Weights of a small transformer language model: learned positions.
Each number is 128 + 32 x the weight over its row's rms, rounded and kept within 0 to 255. Layers, rows and columns count from 0. The size above them is the row's rms in percent of the matrix's.

# layer 5 MLP up, 3072x768, rms 0.0382, rows 1320-1337, columns 576-767
size [100 100 103 106  99 101 102 100  98 104 103  99  98  97 107 107  94 103]
[[ 87 122 129 150 133 106 138 122 142 100 124 126  97 103 111 146 190 159 132 193 126  99 132  34  74 101 174 129 150  93 117  90 114 193 113 152 160  74 141 118 141 126  92 165  92  95 216 126 136 117 134 111  28  75 131 210 149  98 135 115 137 134 179 106 124 185 139 140 117 215 116 143 156 150 163 178 100 119 184 120 134 150  98 133  99  93 191 164 106 118 138 134 164 169 159 117  77  96  77 149 119 125 182  93 127 155 101  95 104 144 164 152 106 125 128 157 140  58 125 142 198 121  94 144 151 153 163 102  60 153  98 126 113 124 113  97 105 146 194 130 140  54 135 144 205  94 166 111  96 137 141 182 116 141  97 141 160 116 148  98 141 117  98 108 169 188 181  99  74 116 100 134 130 118  94 119 129 104 124 150 142 154 160 141 126  88 140 131 127 101 117 113]
 [156 115 142 194 171 186 140  81 148  72 154 115 150 106 176 155 114 119 159  99 109 164 120 102 136 171 126 126 145 113 105 114 118 153 197 201 167 168  91 109  67 136  98  48 111  89  87 119 164 169 105 110 156 130 128 184 145 127  98  99 156 142 113 121 117 141 126 159  82  79 167  63 151  99 110 108  62 143 119 147 120 107  62 166 109  95 182 125 106 110 172 105 122 115 145  86 170  98 107  86  85 178 104 134 200 234 151 238 113 167 209 160  89 158 166 215 163  57 149  96 137 111 149 123  75  85 147 114 110 136 140  91 135 120 129 120 155 135  76 164 153 117 157 167 119 109 122  79 165 136 172 172 139  41 127 155 153 119 126 146 102 125 140 116 163 135 105 126 127 154 100  83 153  85 123 114 190 169 155 139  85 148 136 162 132 161 111 143 138 132 210 138]
 [ 90 159 172 137 142 132  80  97 105 182  68 110 124 146 207  96 124 164 142 113 166 105  93  95 184 134 144 123  96 199  91 117 132 122 130 162 129 184 117 175 109 103  83 174 137 164 131 205 106 136 125  77  96 105 105 197 128 165 105 113 139 107 102 184 169 160 103 132 179 149 141 106 176 130  65 155 173 154 102 113 115 110  77 108 160 152 124  86 132 146 144 136 171 102 146  74 193 106 125 121 118  88 137 157 148 126 142 169 122 126 142 140 164 114 129  95 173 142 103 136 158 120  68 141 159  80 172 119  88 201 121 111 107 132 164  88 119 128 185 108 110 116 126 114 126 123  90 120 187  59 148 117 164 117 126 118 169 119 113  81 162 186 133  67 128  78 132 108 137  92 118 121 128 151 115 105 204 129 117 158 118 103 151  74  81 110 121 167 103 101 142 101]
 [151 115 186 123  71 137 167 137 127  71 159 200  76 138 169 124 139 149 168 117 175 107 132 119  84 158 165  78 141 121 162 131  69 154 129 120 185 151 137  91  91 172 125 104  95 115 156  89 142 139 176 115 110 127  73  96 168 119 160 142 103 120 184  90 168  93 195 130 123 121 157 152 137 123 137 101 115 163 142 139 138 120 104 190 136 145 157 136 112 130 158 141 166  99 127 123 161 183 125 145 104 117  73 116 165 103 196  99 146 149 124 221 189 148 118 104 113  85 124  80  95 116  80 122 123  90 174 191 143 126 174  88  44 182 108 129  65 150 168 163 186 103 113 122 136 137 173 115 134 142 127 146  92 154 170 156 150 142 107 114 152 108 115  96  92  72 149  77  57 187  88 125 108  93 179 118 146 130 129 162 134 100 131  63 150 124  93 151 118 125  68 151]
 [ 94 143  92 153 110 121 114 126 126 123 170 123 130 115 145 120 139 168  98 163  98  75 215  72 196 178 103 137 174 164  98 131 139 115 143 143 108 144 133 129 133 132  92 192 146 122 191  98  90 118  75  94 155 130 109 159 179 122 132 122 112 113  80 141 138 138 140 104 157 162 131 121 132 150 174 107 149 114 141  98 147 145 161 129 135 164 106 157 115 138 100 172  97  78 145 108 151 117 113 135 123 140 131 119 202 125 120 109 125 124 134 107 127 149  52 145 154 152 164 136 202 153 134 114 181  58  64  92 147 109 105 101 110 123 132 156  86 174  81 164 146  99 119 121 144  99 118 167  91 174  42 167 111 157  95 129  75 103 178 129 144 156 168  68 135  99 103 124  61  49 104 122  53  40 149 139  94 177  90 145 155 157 159 107 117  72 125 154 195 195 152 181]
 [103 181  82 120 104  90 131 114 129 134 208 153  79 140 119 143 136  71 185 134 137  92 135 142 179 142 104 122 127 129 119 116  96 177 115 135 127  96 106  69 165 128 116 129  24 115 165 147 155 176 151 140  80 101 170 141 134 143  94 159 129 135 113 143 114 178 131 151 131 101 126 108 158 151 141 119  99 116 155 194 149  61 132 141  45 102 189 106 133 173 131 124 126 125  70 115 137 138 153  98 183 113 102 116 132 147  81 141 136 172  84 174 120 107 176 172  98 140 113 155 139 127 137 149 135 144  79 155  95 123 129 126 136 121 156  81 100  92 111 154 117 132 133 158 156 163 134  96 156 167 107 180 107 118  91 111 133  85  25  87 125 125 108 142 136 202 129 170 175 158 152 157 107 128 104 126 161 162  88 138 139  91 160 148 179 152 129 142  68  83  84 108]
 [100  57  93 169 160 162 115 179 115 145 147 136 134 138 142 108 147  93 183 112 163 125 127 123 128 114 144 129 173 130 158 124  75  83 105  87 129  74  81 137 179 148 141 136 145 171 120 172 134 156 102 150 132 166  85 111  91 138 155  97 169 107 177 102  72 137 150 122 116 107 141 109  78 142  81  81 122 107  65 140  97 116  66 132 132 106 131 147 176 115  90 106 127 101 149  96  95 127 124  87 128 110 140 151 115  74 136 159 126 145 127 136 138 135 101 154 120 130 111 145 100 128 146 139 122  52 167 200 188 104 140 107  78 130 138  87 144 196 138 126 172 128 116 165 119 185 120 117 108  93 129 114 188 129 116 170  71 193 129 107 110 156 116  71 100  60 117 126 111 120 121 135 124 150 167  87  91 120 140  88 106  88 111  85 146 144 125  73 104 120 150  80]
 [125  36 122 123 111 132 104 132 116 107 145 137 104  25 159 127 120 135 112  73 121 139 135  98  48 126 141 128 122 121 159 123 139 178 120  72 127  96 123 119 107 113 141 131 163 125 145  73 146 132 128 172  87 128 128 135 189  81 132  59 132 110  99 144 145 128 155 154 141  90 177 133 153  86 117 117 134  62 153 121 106  80 107 132 115 135 110  99 123 171 144 132  91  61 122  55 177 111  96 111 137 118 156 119 122  95  93 119  92 152 128  86 131 104 118 121  63 131 122 130 123 184 172 121 100 119  85 152 183 120 104 129  74 161  87 118 117 105 148 143 175 189 129  99 168 135 200 143 118 156 146 163 101 127 167 185 140 130 107 128 208 140 169 145 101 152  50 146 103 116 106 139  99 142  51 136 134 123  79 105 168 110 154  65 124 110 103 142 174  96 114 103]
 [125  98 118 165 153 127 141 112  44 147 124 123 138 138 165 114  69 134  46  74 141 100 130 195 106 157 137 160 116 161 103  62 109  94 152 127 136 103 174 151 152 140  83  95 151 178 124 144 102 141  95 188 127 156  91 144 156 134  92 103 108 124  98 156 121 147  71  73 156 161 127 105 175 143 146 173 120 116 140 123 111 136 130  80 112 141 102  65 170 122 134 155 193 172 134 107 158 157 116 111 102  95 136  98 104 128 179 123 177 148 147 198 146 171 129 102  95 112  94  95 104 154  84 126 128 148 148 129 144 115  84 149 143 125 149 116 152  91 161  83  99 125 123 110 166 139 113 106 111 101 131 144 149 136  98 159 117 109 138  98 113 141  98 111 138 122 123  84 142 130 122 169  92 113 153 151 154 167 148 122 168 103 151  87 132 120 104  73 164 101 124 109]
 [141  51 141 117 110 176 148 129 183 111 139 163 144 154 156 161 157 165  96 125 109  81  81 129 115 106 159 122 167 131 117 107 130 114 143 159 175 184 117 103  79 116 102 141  90 144 169 163  60 103 114  93 135 173 109 189 118 167  67 122  91 196 107 191 127  97 107 152 102  99 143 119 105 174 145 127 143 144 170 114  98 131 132 141  89 168 184  78 110 155 167  84 139  93 138 134 147 128  48 121 146 116 123 130 191  93  80 117 105 122 114 107  97 152 172 152 139  90 139 131 161 140 113 136  66 150 146  97 115 136 137 106  66 129  73 103 107 161 171 199 143 150  80 187 147 130  80 160 151 129 174 102 116 122 126 186  79 177 146 151 118 100 148 105 113 131 116  76 158 168 127 216 124 155 105 136  98  70 131 130 148 142 131 133 170 216 119 125 223 176 202 102]
 [138 122 180  64  98 119 121 169  76  71 136 132 143 118 125 166 184 142  82 155 132  88 121 169 137 137 171 135 138 164 175 110  80 182 146 112 170  96 101 100 107 152  90 105 196 170  90 171 155 142 137 103 137 119  81 114 117 155 115 128 132 104 123 161 122  84  99 126 120  96 237 131 206 127 100  87 124 132 111 170 146 170  97 121 158 217 134 116 147  98 157 145 103 114  88  51 112 140 128 117 145 152  85 124 156 105 131 154 194  61 136 127 133  72  81 119 139 109 152 153 173  93 142 131 107 146 168 100 107 133 162 141 144 108 169  89 173 118 129 149  74 130 155 145 141 116  90 151 153  47 145 136 171 140 192 112 117 178 164 141 104 108 116 141 178 134 128 112 164 153 119 171 139 104 152 151 134 124 168  29 132 134 123 113 128 150 150  98 147 151  93 158]
 [148 156 103  80 133 122 162 106 197 174 152 164 123  92 154  86 132 176 152 169 106 156 130  75 142  96 164 175 122 129 164  93 135 124 130 148 141 130 129 155 109 128  99 185 104  80 154 129 164  75 149 136  60 126 113  99 123  75 141 105 137  79 123 182 105 177 106 164 136 132 106  96 131 117 163 135 134 138 194 129 138 147 121 202 124 126 175  54 181 129 154 132 132 120 109 143 135 121 114  93  55 161 126 137 103 162  74 135 118 108 128 139  86 139 118  95  95  89 124 193 159 119  99 190 164 126 132 142  95  98 148 112 111 146 125 126  98 190 128 131  98  86 117 157 164 169  94  96  55  72 150 186 155 124 102 111 152 142 143 141 107 145 114 132 134 178 121 118 139 133  91 172 139 126  71 111 185 161 110 122  87 138 173 141 155 185 187  58  97 123 154 128]
 [144  98 193 109 148 115 137 167 136 165 124 126 182 160 114 137 172  95 102 145 151  44 140  73 127 113 136 174 134 108 190 166  80 143  88  88 144  41 143 160 138 148 178 133 147 132 167 117 157 100  46  86 119 138 118 140  46 162  97 152  79  95 158  73 162 147 127 117 119 141 136 166 148 130 164 130  99 133  95 101 109 160 143 174 114 135 130  44 117  84 111 145 177 125 125  95 113 127  44 153 132 146 138 174 133 146 125 143 141 191 188 108 110 107 107 133 158 137 186 160  97  84 138 198 138 117 122 125 167 123  81  99 111 117 147 117 115 149 166 201 189 145 131 101 183 109 129 105 112 124 157 122 145 142 103 189 140 152 170 127 123 121 189 163 113  78 152 133  43 101 105  92 123 138 137  94 133 159 134 143 101 132 116 133 167 157 168 151 154 144  98  96]
 [140 106 145  53 163 198  87 143 157 119 144 151 161 153 133 201 158 152 118 150  86 145 184 182 183 152 167 129 119 150 150  55 155 172 159 134 127  93  70 126 166  90 119 172 110 113 103 225 126 171 120 159 117 151  31  91  87  76 118 105 122 180 119 133 152 150 184 155  89 132 174  49 147 135 144 113 158 148 115 181 103 118 190 159  86 196 147 117 147  73 140 145 141  72 122 162 134 190 102 111 107 165 110 138 127 140 154 179 117 146 146 132  71  58 126 190 113 132  86 199 117 114 114 121 125 163 138 136 115 124  86  90 126 120 125 101 114 128 143 139 169  72 111 113 121 163 116  83 108  93 162 165 131 150 170 119 138 151 114 138 146 129  88  89  91 124 108 201 152 180 149 123 140 121 117 127 147 119 162  94  88 120 141 142 142 140  73 162 110 174 146 106]
 [108  64 154  88  83 178  99 161 175 151 133 172 154  95  97 106 113 130  96  24 158  97 111 118 163 125 137 130 162 131 161 174 160 142 150 119 192 181 156 124 124 179  88 127 107 181 135 138 112 111 117 111  93 177 154 104 116 122 174 121  76 153 138 138 111  77 142 166  77 117 124  91 178 175 181 105 136 171 148 123 123 120 113 132 154 136 139 184 175 104 154 120 131 141 111 131 103 107  86  93 134  74 100 130  95  95 151  95 132 148 130 135  88  72 125  83 101 153 147 165  98 136  96 164 135  51 212 110 148  70 111 101 109  76  59 121  80 101 182 163 133 120 124 120 108 120  81 146 159  81 126 111 124 128 152 171  89 153 137 109  66 118 202  87 138 127  59  99 139 118 142 132 117 130 184  94  88 111 117 123 121 146 125 114 157 183 113 106 204 157 120 169]
 [ 87 152 154 150 129 166 131  88  72 138 175 100 141 115 142 128 157 176  85  80 102 146 135  78 104 218 114 168  97 100  99  83 166 165 135 136 189 125 122 132 160 122 154 151 161 148 116 199 109 135 139 134 137 185 112  88 143 100  89 135 160 134 153 156  86 167  84 126 131  86 151 104  98 115 128 128 133 154 140 137 108 124 143 142 124 159 130 110  99 131 174  87 106  97  96 157 143 159 123  85 147 162  82 154 131 175 137  84  98 131 159 126 104 172 147 166 183 116 158  94 174 183 141 196  87 107 145 132 159 135 184 128 139 166 133 129  92 113 199 132 177 120 139 142 145 169 174 135  99 139  93 134 118 135 147 119 174 135  77 100 133 171 142 128 148 103  69 103 120 155 101 164 104  69 129  93 158 145  77  81 100 145 120 168 130 144 137  40 187 126 149 167]
 [146 139  83  90  81  55 175 131 131 156 191 127 134 101 113 113 115  79 127 102  99 125 128 120 139 124 108 101  87 199 159 122 147 155 161 161 157 134 136 157  73  75 139  99 135 167 115 113 140 118 150 147 118  96  92  74 180 156 111 104 108 118 161 100 153 150 147 101 101  93 156 138  88 150  88 164 135  73 157 115 124  87 142 159 120 123 112  88 127 175 185 128  71  81 123 105 145 132 160 137  91  67 112 140 113 190 121 155 180 133 117 144  93 106 158 159  87  92 108  77  96  47 148 148 105 106 127 144 158 107 163 153 155 110  89 133  97 149 156 133 199  75 135  54 186 129 156 155 171 152 202  80  97 154 163 125  94 164 142 159 114 172 152 103 155  95 132 166 181 107 129 156  50 124 144 103 117 139 104 121 108 141 138 146  78 126 107 117 175 101  94 128]
 [105 128 132 128 144  87 147 106 186  88 194 161 155  86 181 137 100 101 133 101 131 109 130  86 119 121 109 146 106 145 124  82 118 133  66 101 146 131 170 119 160 161 119 124 140  99 156 110 103  53 172 148  81 109 142 116  97 102 132 133 134  91 117  66 120  98 130 128 133 116 151 121 113 126 119  97 162 151 129  78 160 140 135 130 139 201 146  74 125 145  94 157 142 193 149 131 147 171  96 171  60 168 101 134 124 151 162 149 150 150 197 155 160 124 139 108 121  85 166 171 128 135 191  51 152 128 143 125 161 136 111 140 126 101 125  80  69 124  58 176 153  56 148 129 136 133 118 165 174 131 149 122 203 116 173  88 107  89 130 133 121 137 154 112 169 126 158 119 168  82 122 124  92  61 131 118  95 116 167 111 232 160 114 132 167 152  98 104 156 166  40 127]]
# layer 5 MLP down (transposed), 3072x768, rms 0.0355, rows 1320-1337, columns 576-767
size [ 99  99 112 105 102  99 101  98 101 101  90  92  98  93 104 106  94 102]
[[ 95 109  92 134 136 120 170 106 167 157 148 114 162 189  93 150 170 205 137 106 149  69 105 135 107 127 139 158 151 154 141 172 120 136 116 121 138  93 101  93 154  92 124 123 112 107 151 147  68 112 205 119 124 159 150  91  88 121  76  54 142 120 103 125 152 120  60 138 114  98 113 147 140 129 116  86 188 134 164 186 111 126 103 123 106 149 180  57 105 104 171 140 153 149 128 111 137 143 142 178 161 114 173  73 129 107 170  99 111 142 144 149 134 129 119  98 115 162 159  86 135 141 171 126 123  88 149 191 157 134 112 155 154 111 125 170 145  89 192 145 126  99 129 146 152 123 131 158 140 119 130  47 141 124 184  89  61  94  67 131  99 201 125 129  90 118 161 140 174 192 162 123 116 178 151 147 179 148 119  97 109  83 112 154 155 120 191 172 112 151 108  73]
 [ 99 170 140 104 117 167  66  76  83 114 147 132 165 171 119 109  91 150  86  53 101 164 172 193 128 150 158 116 166 135 207 131 147  78 128 124 130  77  68 147 106 119 172 192  96 156 110 110 117 127 128 168 105 145  52  73 106 108 181 150  92 109 131  87 133 141 145  89 100 145  98 143 131  53  68 122 159 144 122 160  73 149 111 133 127 127  96 132 121 167 113 130 124  91 181 134 149  96 145 133 148 160 124 119 116 134 140 102 167 195 111 130 137  93 139  98 122 126 148 191  96  44  94 131 168 146 142 146 155 203 121 140  49 150 108 101 128 117 137 116 126 105  56  84 109 132  92 114 155 117 144 109 113 136 114 171 116 183  89 106 185 124 123  98 117 102 107 134 140 140  69 102 142 107 181 133 108 124  98  93 128 158 119 141 112 174 132 127 132 179 113 129]
 [ 81 197 169 136 127 145  88 119 136 128 119  82  72 144  88 165 166 161 119 110 184 149 104 165 160 123  60 168 118 152 131 170  43 142 102 128 114 109 118 124 138 149 166 145 171 127  79  94  93  95  84  77 176 154  48 100 100  79 196 111 115 117 149  90 116  97 115  82 104 143 137 154 154  81  78 139 147 132 120 122 177  93 111  86 102  93  96 146 131 133 124 125 121 103  58 146 192 207 141 134 137 116 176 124 143 125 121  80  88  91 126  83 142 179 200 121 140 154 138  74 131  91  67 164 174 157 105  82 174  87  71 151 137 179 122 167 114 103 162 105 146 159 143 148 111 119 137 152 151 161 154 164 133 130 163  89 119  62 194 129 103  99 114 110 169 123 160 145 149  90 197 114 203 111 168 175 145 157 163 120 166 141 138  69 134 151 123 170  53 143 150 152]
 [147  91 147 140  96  85  99 130 140 121 168 159 187 107 134 170 125 147  86 219 136  86 139 104 137 123 145  46 146 103 132 110 105 144 162 159 101 156 100 146 134  95 109  98   0 113 182 160 160  83 127  97 164 127 144 101 179  60 102 207  65 174 136 124 145 134 150  97 120 159 103 192  73 152 145 107 120 159 192 152 131 147 154  11 131  85 118 132 108 166 148 176 132 135 137 185 167 122  90 134 110 125 110 152 156 147 143 145 161  81 128 126  96 108 164 138  98 127 140 132  82 172 165 146 116 108 177  78 128 139 118 122 142 163  83  83 135  96 112 140 142 138 126 119 163 106 117 149 128 132  90 122 124 148 156  89 190 140 138 113 114  85 135 105 135 157 115  77 128 146 137 147  91 200 118 124 133 123 123 157 144 154 189 100 114 126 129 149 129 124 113 122]
 [ 73  89  25 135 182 154  88 177 152  96 104 122  99 170 103  96 131 102 156 122 186 119 104 145 118 136 142 149 136 148 117  92 113 129 149 119 124 181 116  88  74 186 104 167 108 153  92 111 128 128 107 121 182 108 118  96 137  94 109 177  67 109 158 162 126 116 124 123 147 117 135 149  85  77 120 112 132 176 157 149 129 169  75 138 136 129 124 108 145 124 179 139 111 138 154  79  86 110 136 144  72 109 128  89 156  58 124 173 135 122 120  95 130 150 156 114 137 164  91 111 136 159 225 152 146  28 156 149 169 109 139 164 134 109 108 169 161 114 121 134 116 122 120  97  79 153 115 115 144  79  88 137 154 137 157 162 127 144 145  96 134 159 145 120 169  90 159 143 133 154 126 105 109 162 125 151 121 170 142  94 138 105  65 144  93 119 126 109 126 133  90 183]
 [143 168 125 127 188 119 157 138 137 137 111 106 124 110 134 139 143 114 139 129 177 122 102 122 134 167 127  61 113 133  87  78 114 173 139 240 161 122 131 125  65 142 169 128  75  69 143 150 135  72 161 117 149 102  98 122 123 128 120 207 132 118 147 146 168 144 161 150 114 133 112 162  81 123  95 144 121 113 145  94 143 117  87 176  70 156 126 146 125 102 156 135 163 155 150 175 112  85  97 156 111  91 162  73 180  93 190  54 136 100 146 104 133 176 156 126 118 133 165 105 136 108 145 147 123 113 140 139  92 173 158  80 159  87 106 180 104 131  92 125  83 125 104 105 121 143 125 176 126 102 119 120  60 124 133 184 126 103 167 138 145 123 132 153 128 141 125 117 116  78  64  80  87 140 184 108 179 147 157 157 123 128 152 112  96 154 111 134  99 192 111 111]
 [ 93 102 196 144 130 148 120 148 160 199 209 107  92 165 123 110 177 139 102  88 114  57 141 113 129 150 148 123 172 131  72 107 167  98 163 129 175 133 131  66 167 123 180 137  81 114 101 148 174 145 115 186 150 134 146 103 167  89 123 101 143 152 158 149 129  59  75 122  93 118 120 124 118 186 114 101 180  97 122 157 148  75 100 141 121 177 128 154 110  63 173 128 150 175 124  77 107 135 137 122 146 160 121 115  93  93 142 119 107 151 112 140 100 175 160 106 187 117  40 150 144 136 159 163 164 152  74 154 177  99 182 197 200 163 165 147 112 126 184 112 153 155 180 136 104 155 149 162 104 119 108 118 130  99 140 128  95 125 152 114 164 139 134 145 136  89 123  71 121 128 122 121 107  86 135 199 100 142 110 134 125 130 106 117 153  83 141 148 150  56 101  87]
 [158 185 148  89 158 154 177 162 151  83 142  63 123 185  99  92 158 141 155 123  96 139 181  89 147 118 199  88 156 182 214 142 126 122 136 138 127 124  88  78 155 131 145 130 153 125 145 103 171 108 163 163 160 185 149 124 131 104 122 121 164 130 112  84 105 206 145 190 122 131 178  99 153  36 155 132 145 108 146 114 119 167 168 135  99 116 181 175 125 135 102 127 163 133 148 135 134 137 168 141 140  97 106 164 134 143 121 150  96 149 120 147 134 168 106 117 124 139 149 156 115 158 157  94  92  91 119 129 162 146 139 161  82  86 138  97 140 121 129 129 133 139  92 121 130 108  99  79 171 122 117 106  95 155 109 129 134 113 108  86 149  72 146 145 140 152 127 109 161  93 128  46 112 133  83 181 145 125 141 112 140  92 130 110  74 107 140 103 102 143 107  72]
 [101 110 140 113 129 133 112 172 154 137  46 140 168 144 102 112 138 111  82 112 153 149 143 138 129 144 215  58  79 128  89 115 119 125  73 160 104  86 115 120 104 168 147 130  83  88 124  75 169 144 117 115  95 110 122 119 130  83  84 120 118 149 151 108 121 123 169 146 102 144 106 117 118 123 139 128 126 153  75 106 186  98 117 111 156 154  81 161 105 134 146 139 163  83 138 133 103 121 143 141 133 141 100 125 117 110 141 157 116 177 133  98 138 143  99 133 102  87  91 142 129 122 125 161 135  85 142 198  43 121 150  81 111 127 121 153 149  89  99 128 149 137 122  81 103 164  60 144 167 110 128 111 114  90 134 129  91 128  81  90 138 148 151 167 159 101 120 200  79  83  93 164 130 154  97 141 109 144 156  92 159 149 119 164 216 178  97 135 194  89 109 167]
 [105 147 110 134 131 151 119 156 159  86 136 164 143 130  98 177 137 137  84  89  85 141 119 148  63 148  64 150 114 134 145 124 167 164  73 156 131  77 129 176 147 113 135 136 112 116 107  90 153 153 110 127 150 117 194 112 199 128 113 141 128 177 125 108 126 119 188  99 126 140 163 209 119 134 166 149 102 130 111 123  38 125  95 135 147 143 123 153 122 192 135 187 139 134 137  72 178  85 136  88 134 110 161 135 154  96 106 138 136 171 108 178 123 183 208 135 119 123  99 185 127 103 111 114 101 217 174 116 134 187 191 116 109 134 115  79 127 192 158 132 167 109  80  86 103 132 118 154 186  93 106 132 142 119 134 138 132 102  83 146  78 114 121  97 141 129 107  58 134 171 147 138 129 117  93 149  93 131  92 149 137 110 158 121 161 118  92 128 121 143 102  73]
 [118 104 121 100 105  77 130 124 151 173 137  90 119 127 127  26 110 103 112  67 128 146 184  94 109 129 145 160  74  94 152 186 210 114 123 111 139 125 138 132 142 122 149 122  96 115 155  99 126 101 128  83 108 167 134  72 164 130 145 123 101 128  86 129 120 184 128 142 119 158 142 139  68 114 139 137 118 129  73 126 131 109 122  85  68 128 170 133 142  79  98 154 138 138 153 143 108 158 125 101 108  68 157 145 141 140 137 201  82  98  94 129 134 153 146 141 127 114 108  92 103  99 136 184 190  74 136 174 131  96  90 142  90 137 106 148 152 167 175 123 155 156 126  38 132 186 134 129 103 128 177 160  84  52 131 171 104 119  68 144 144 147 160 132 112  60 152 118 106 171 131  79  70  81 160 148 165 172 106 180  72 110 129 119 113  96 127 155 144 157 140  86]
 [154 191 118 120  24  74 133  94 134 143 112 131 138  67 103 120 169 121 121 165 200 124 126 153 173 124 164 165  65 134  75 107  78 107 174 119 178 183 121 139  93 158  67 122 154 105 146 107 164 151 104 161 122 158  99 107 151 155 125 168 135  96 126 101 146 147 128 128 115 125 144 128 130 179 148 142 154 159 173  77 112 100 139 101 135 146 159 135  88 179 114 138  66 136 153 175 152 157 171  68 151  71 109 135 161 127 133 148 101 168 109  92 190 140 182 100 123 140 103 108  69 116  97  25  96 142 132 141 104 112  66 125 131  90 117 130 142 169 118  49  97 130  80 126 135  92 148 130 159  88 123  86  63 140 138  88  84 122  90 160  83 192 131 143 136 106 105 134 106 145 142 156 120 124 118 103 109 102 151 128 135 114 123 165 121 129 176 138  79  90 159 196]
 [165 141 124 115 120 145 158  84 121 104 155 123 114  84 109 109  89 168 166  79 197 128 180 141 151 148 128  86  88  52 108 189 177 137 120 150 173 157 132 158 142  92  48 128 161 108 105 121 155 206 143  89 118 117 120 144 127 134 134 166 136 132 127 167 136 138 152  61 131  70  99 119  81  80 135 104  76  86 149  83  95 156 121  96 149 124  56 130  91 144 185 155 100 104 111 119 177 161 168 144  96 104 136 116 156 112 156 151 113 142  97 115 212 125 115 146 145 122 111 135 167 102 130 144 144 111 112 104 118  90 138 113 116 140 132 143 195 116 144 147 130 116 137 133 121  96 139 144 149 147  73 103  95 101 143 112  60  97 105 116 155 125 116 165 102  52 179 133 141 138 114 150 109 105 105 124 142 158 105 125 113 154 145 166  78 172 153 183 159 142 145 110]
 [ 84 125 129 176  88 134  91  76 107 167 144 125  88 112 163  65 118 149 118  97 161 178 128  97 145 112  64 124 101 104  66 173 100 142  99  90 165 149 180  89 119 121 101 185 158 128 110  79 146 147 117  56 125 121 207 152 161 100 117 116 107 111 108 110 148  92 125  94 117 112 142 134 154 195 140 142 129 179 171 120 163 115  85 106 115 145 120 146 121 139 111 212 127  95 133  64 129 106 142 118 134 119 156 146 150 147 103 156 120 113 184 130 147 159 129 182 108 126 124  94 123 122 135 151 170  67 178 102 122 195 171 196 122 132 144 114 166 150 123 144 159 135 137  98 122 148 108 138 126 135  94 101 142 154 118 150 138 165 179  93 139 127 136 158 125  95 150  67  76  59 142 123  81 138 145 187 181 106  81 120 149 128 127 117 137 103 125 118 226 168 155 150]
 [115 183  97 131 139  87  73  66 123  79 136  95 162 148 129 156 155 170 153  79 149 172 183 181 154 139 139 153 175  80 117  90 169 168 108 135 130  73 152  71  38  64 133 112  39 150 107  91 174 142  49 128 132 134 171 113 126 144 123 153  94 123 147 137 125 128 128  90 151 110 153 177 117 121  70  74  35 129 159 133 117  69 124 152 164 143 145 148  95 124 148 147  96 106 120 174 116 181 176 116  85 102  99 136 139 102 149 109 160 161  79  39 148  65 146  68 186 183 137 139 114 170 106 125 102 134 152 177 112 136 126 133 107 137 159 109 144 121 142  90 162  83 134 115 135 116 106  75 150 135 156 120 152 184 133 139 134 167 122  81 142 132 106 122 106 137 139  60 191 146 170 122 136 124 164 128 160 122 146 103  72 141 175 132  49 104  63 149 103 141 151 151]
 [131 174  52 116 103 107  92 221 185  90 141 199 123 132 129  96 152 105 105  87  66 148 152 103 167 109 152 124 146 114  90 181  82 119 126 103 184 120 200 144 117 160  92  53 142 116 147 104 151 136 111 164 110 111  80 180 106 101  76 117 139 157 116 151 128 107 105 143 165 122 172  96 169 137 171 105 112 132 164 134 151  77 117 140 131 125 134  96 138 154 142 129 111  95 156 135 162 180 132 171 160 162 131 144 109 157  63 157 172 114 110  87 116 114 143  96 179  95 103 131 122 118 156 127  75 159 132 121  88 138 108 156 161  94 118 151 132 170 121 116 148 108  85 134 131 108 128 133 125 112 166 155 153  74  92 108 138 123 240 116 151  92 129 130 116 229 110 156 153 109 129 166 123 160 154 206  74 111 114 116  83  97 143 160 149 121 102  97 135 124  68 150]
 [107 107 148 166  61 143  81 154 119 161  71 101  82 118  87 164  87 104 156  98 146  67 132  98 166 140 164 114 118  78 109 157  85 133 177  90 129 115 152 180 114 178 108 124  82 106 123  92 128  94 109  89 124 104 157 102 162 180 114 152 106 156 118 101 155 172 159 161 105 131 104 152 134 103 150 163 148  94 111 109  82 170 112 190 120 119  75 152 153 115  91 141 125 158  98 109 131 129 140 132 115 231 148 114 114 124 142 184 105  82  79  86  84 146  75 137 150  74  97 111 151 140 144 118  60 162 136 141 118 139 140 112 150  97 163 107 117  95 121 146 115 149 128 180 123 104 162 118 149 153 109 169 104 120  98 173 177 103 208 121 124 131 152 131 109 186 121 146 126 155 104 121 139 120 118 163 164 112 122 181 180 121 118 107 109 114 197 172 130 137 180 137]
 [153 122 161 170 178  30 128 132  96 112 152 115 160 124  84 110  87 157 122  82 171  92 112 176 150 135  79 132 144 172 109 169 104 139 200 135 164 141 177 113 158 110 118 147 105 167 154 114 141 150 104 147 153 117 136 129  95 166  60 115  74  96  91 130 177 122 143 108 173  74 192 122 149 134 124 159 180 151 168  78 144 108 172 124 137 150 138 173 167 154  83  87 141 103 164 122 127 110 145  82 160 104 123 135 173 113 141 114 126 130 190 152 121 152 168 151 178 120  83  93 171  82 125 138 168 154 113 105  53 172 121 175 142 159 154 138 126 169  71  80 138 109 125  81 125 112 183 164 173 130  67 113 131 126 134  55 156 122 179 110  70 148  88 136 134 196 128 128 108 158  51  91  57 127 125  46 171  53 111 178 121 125 143 131 107 190 161 151 114 214 101 200]]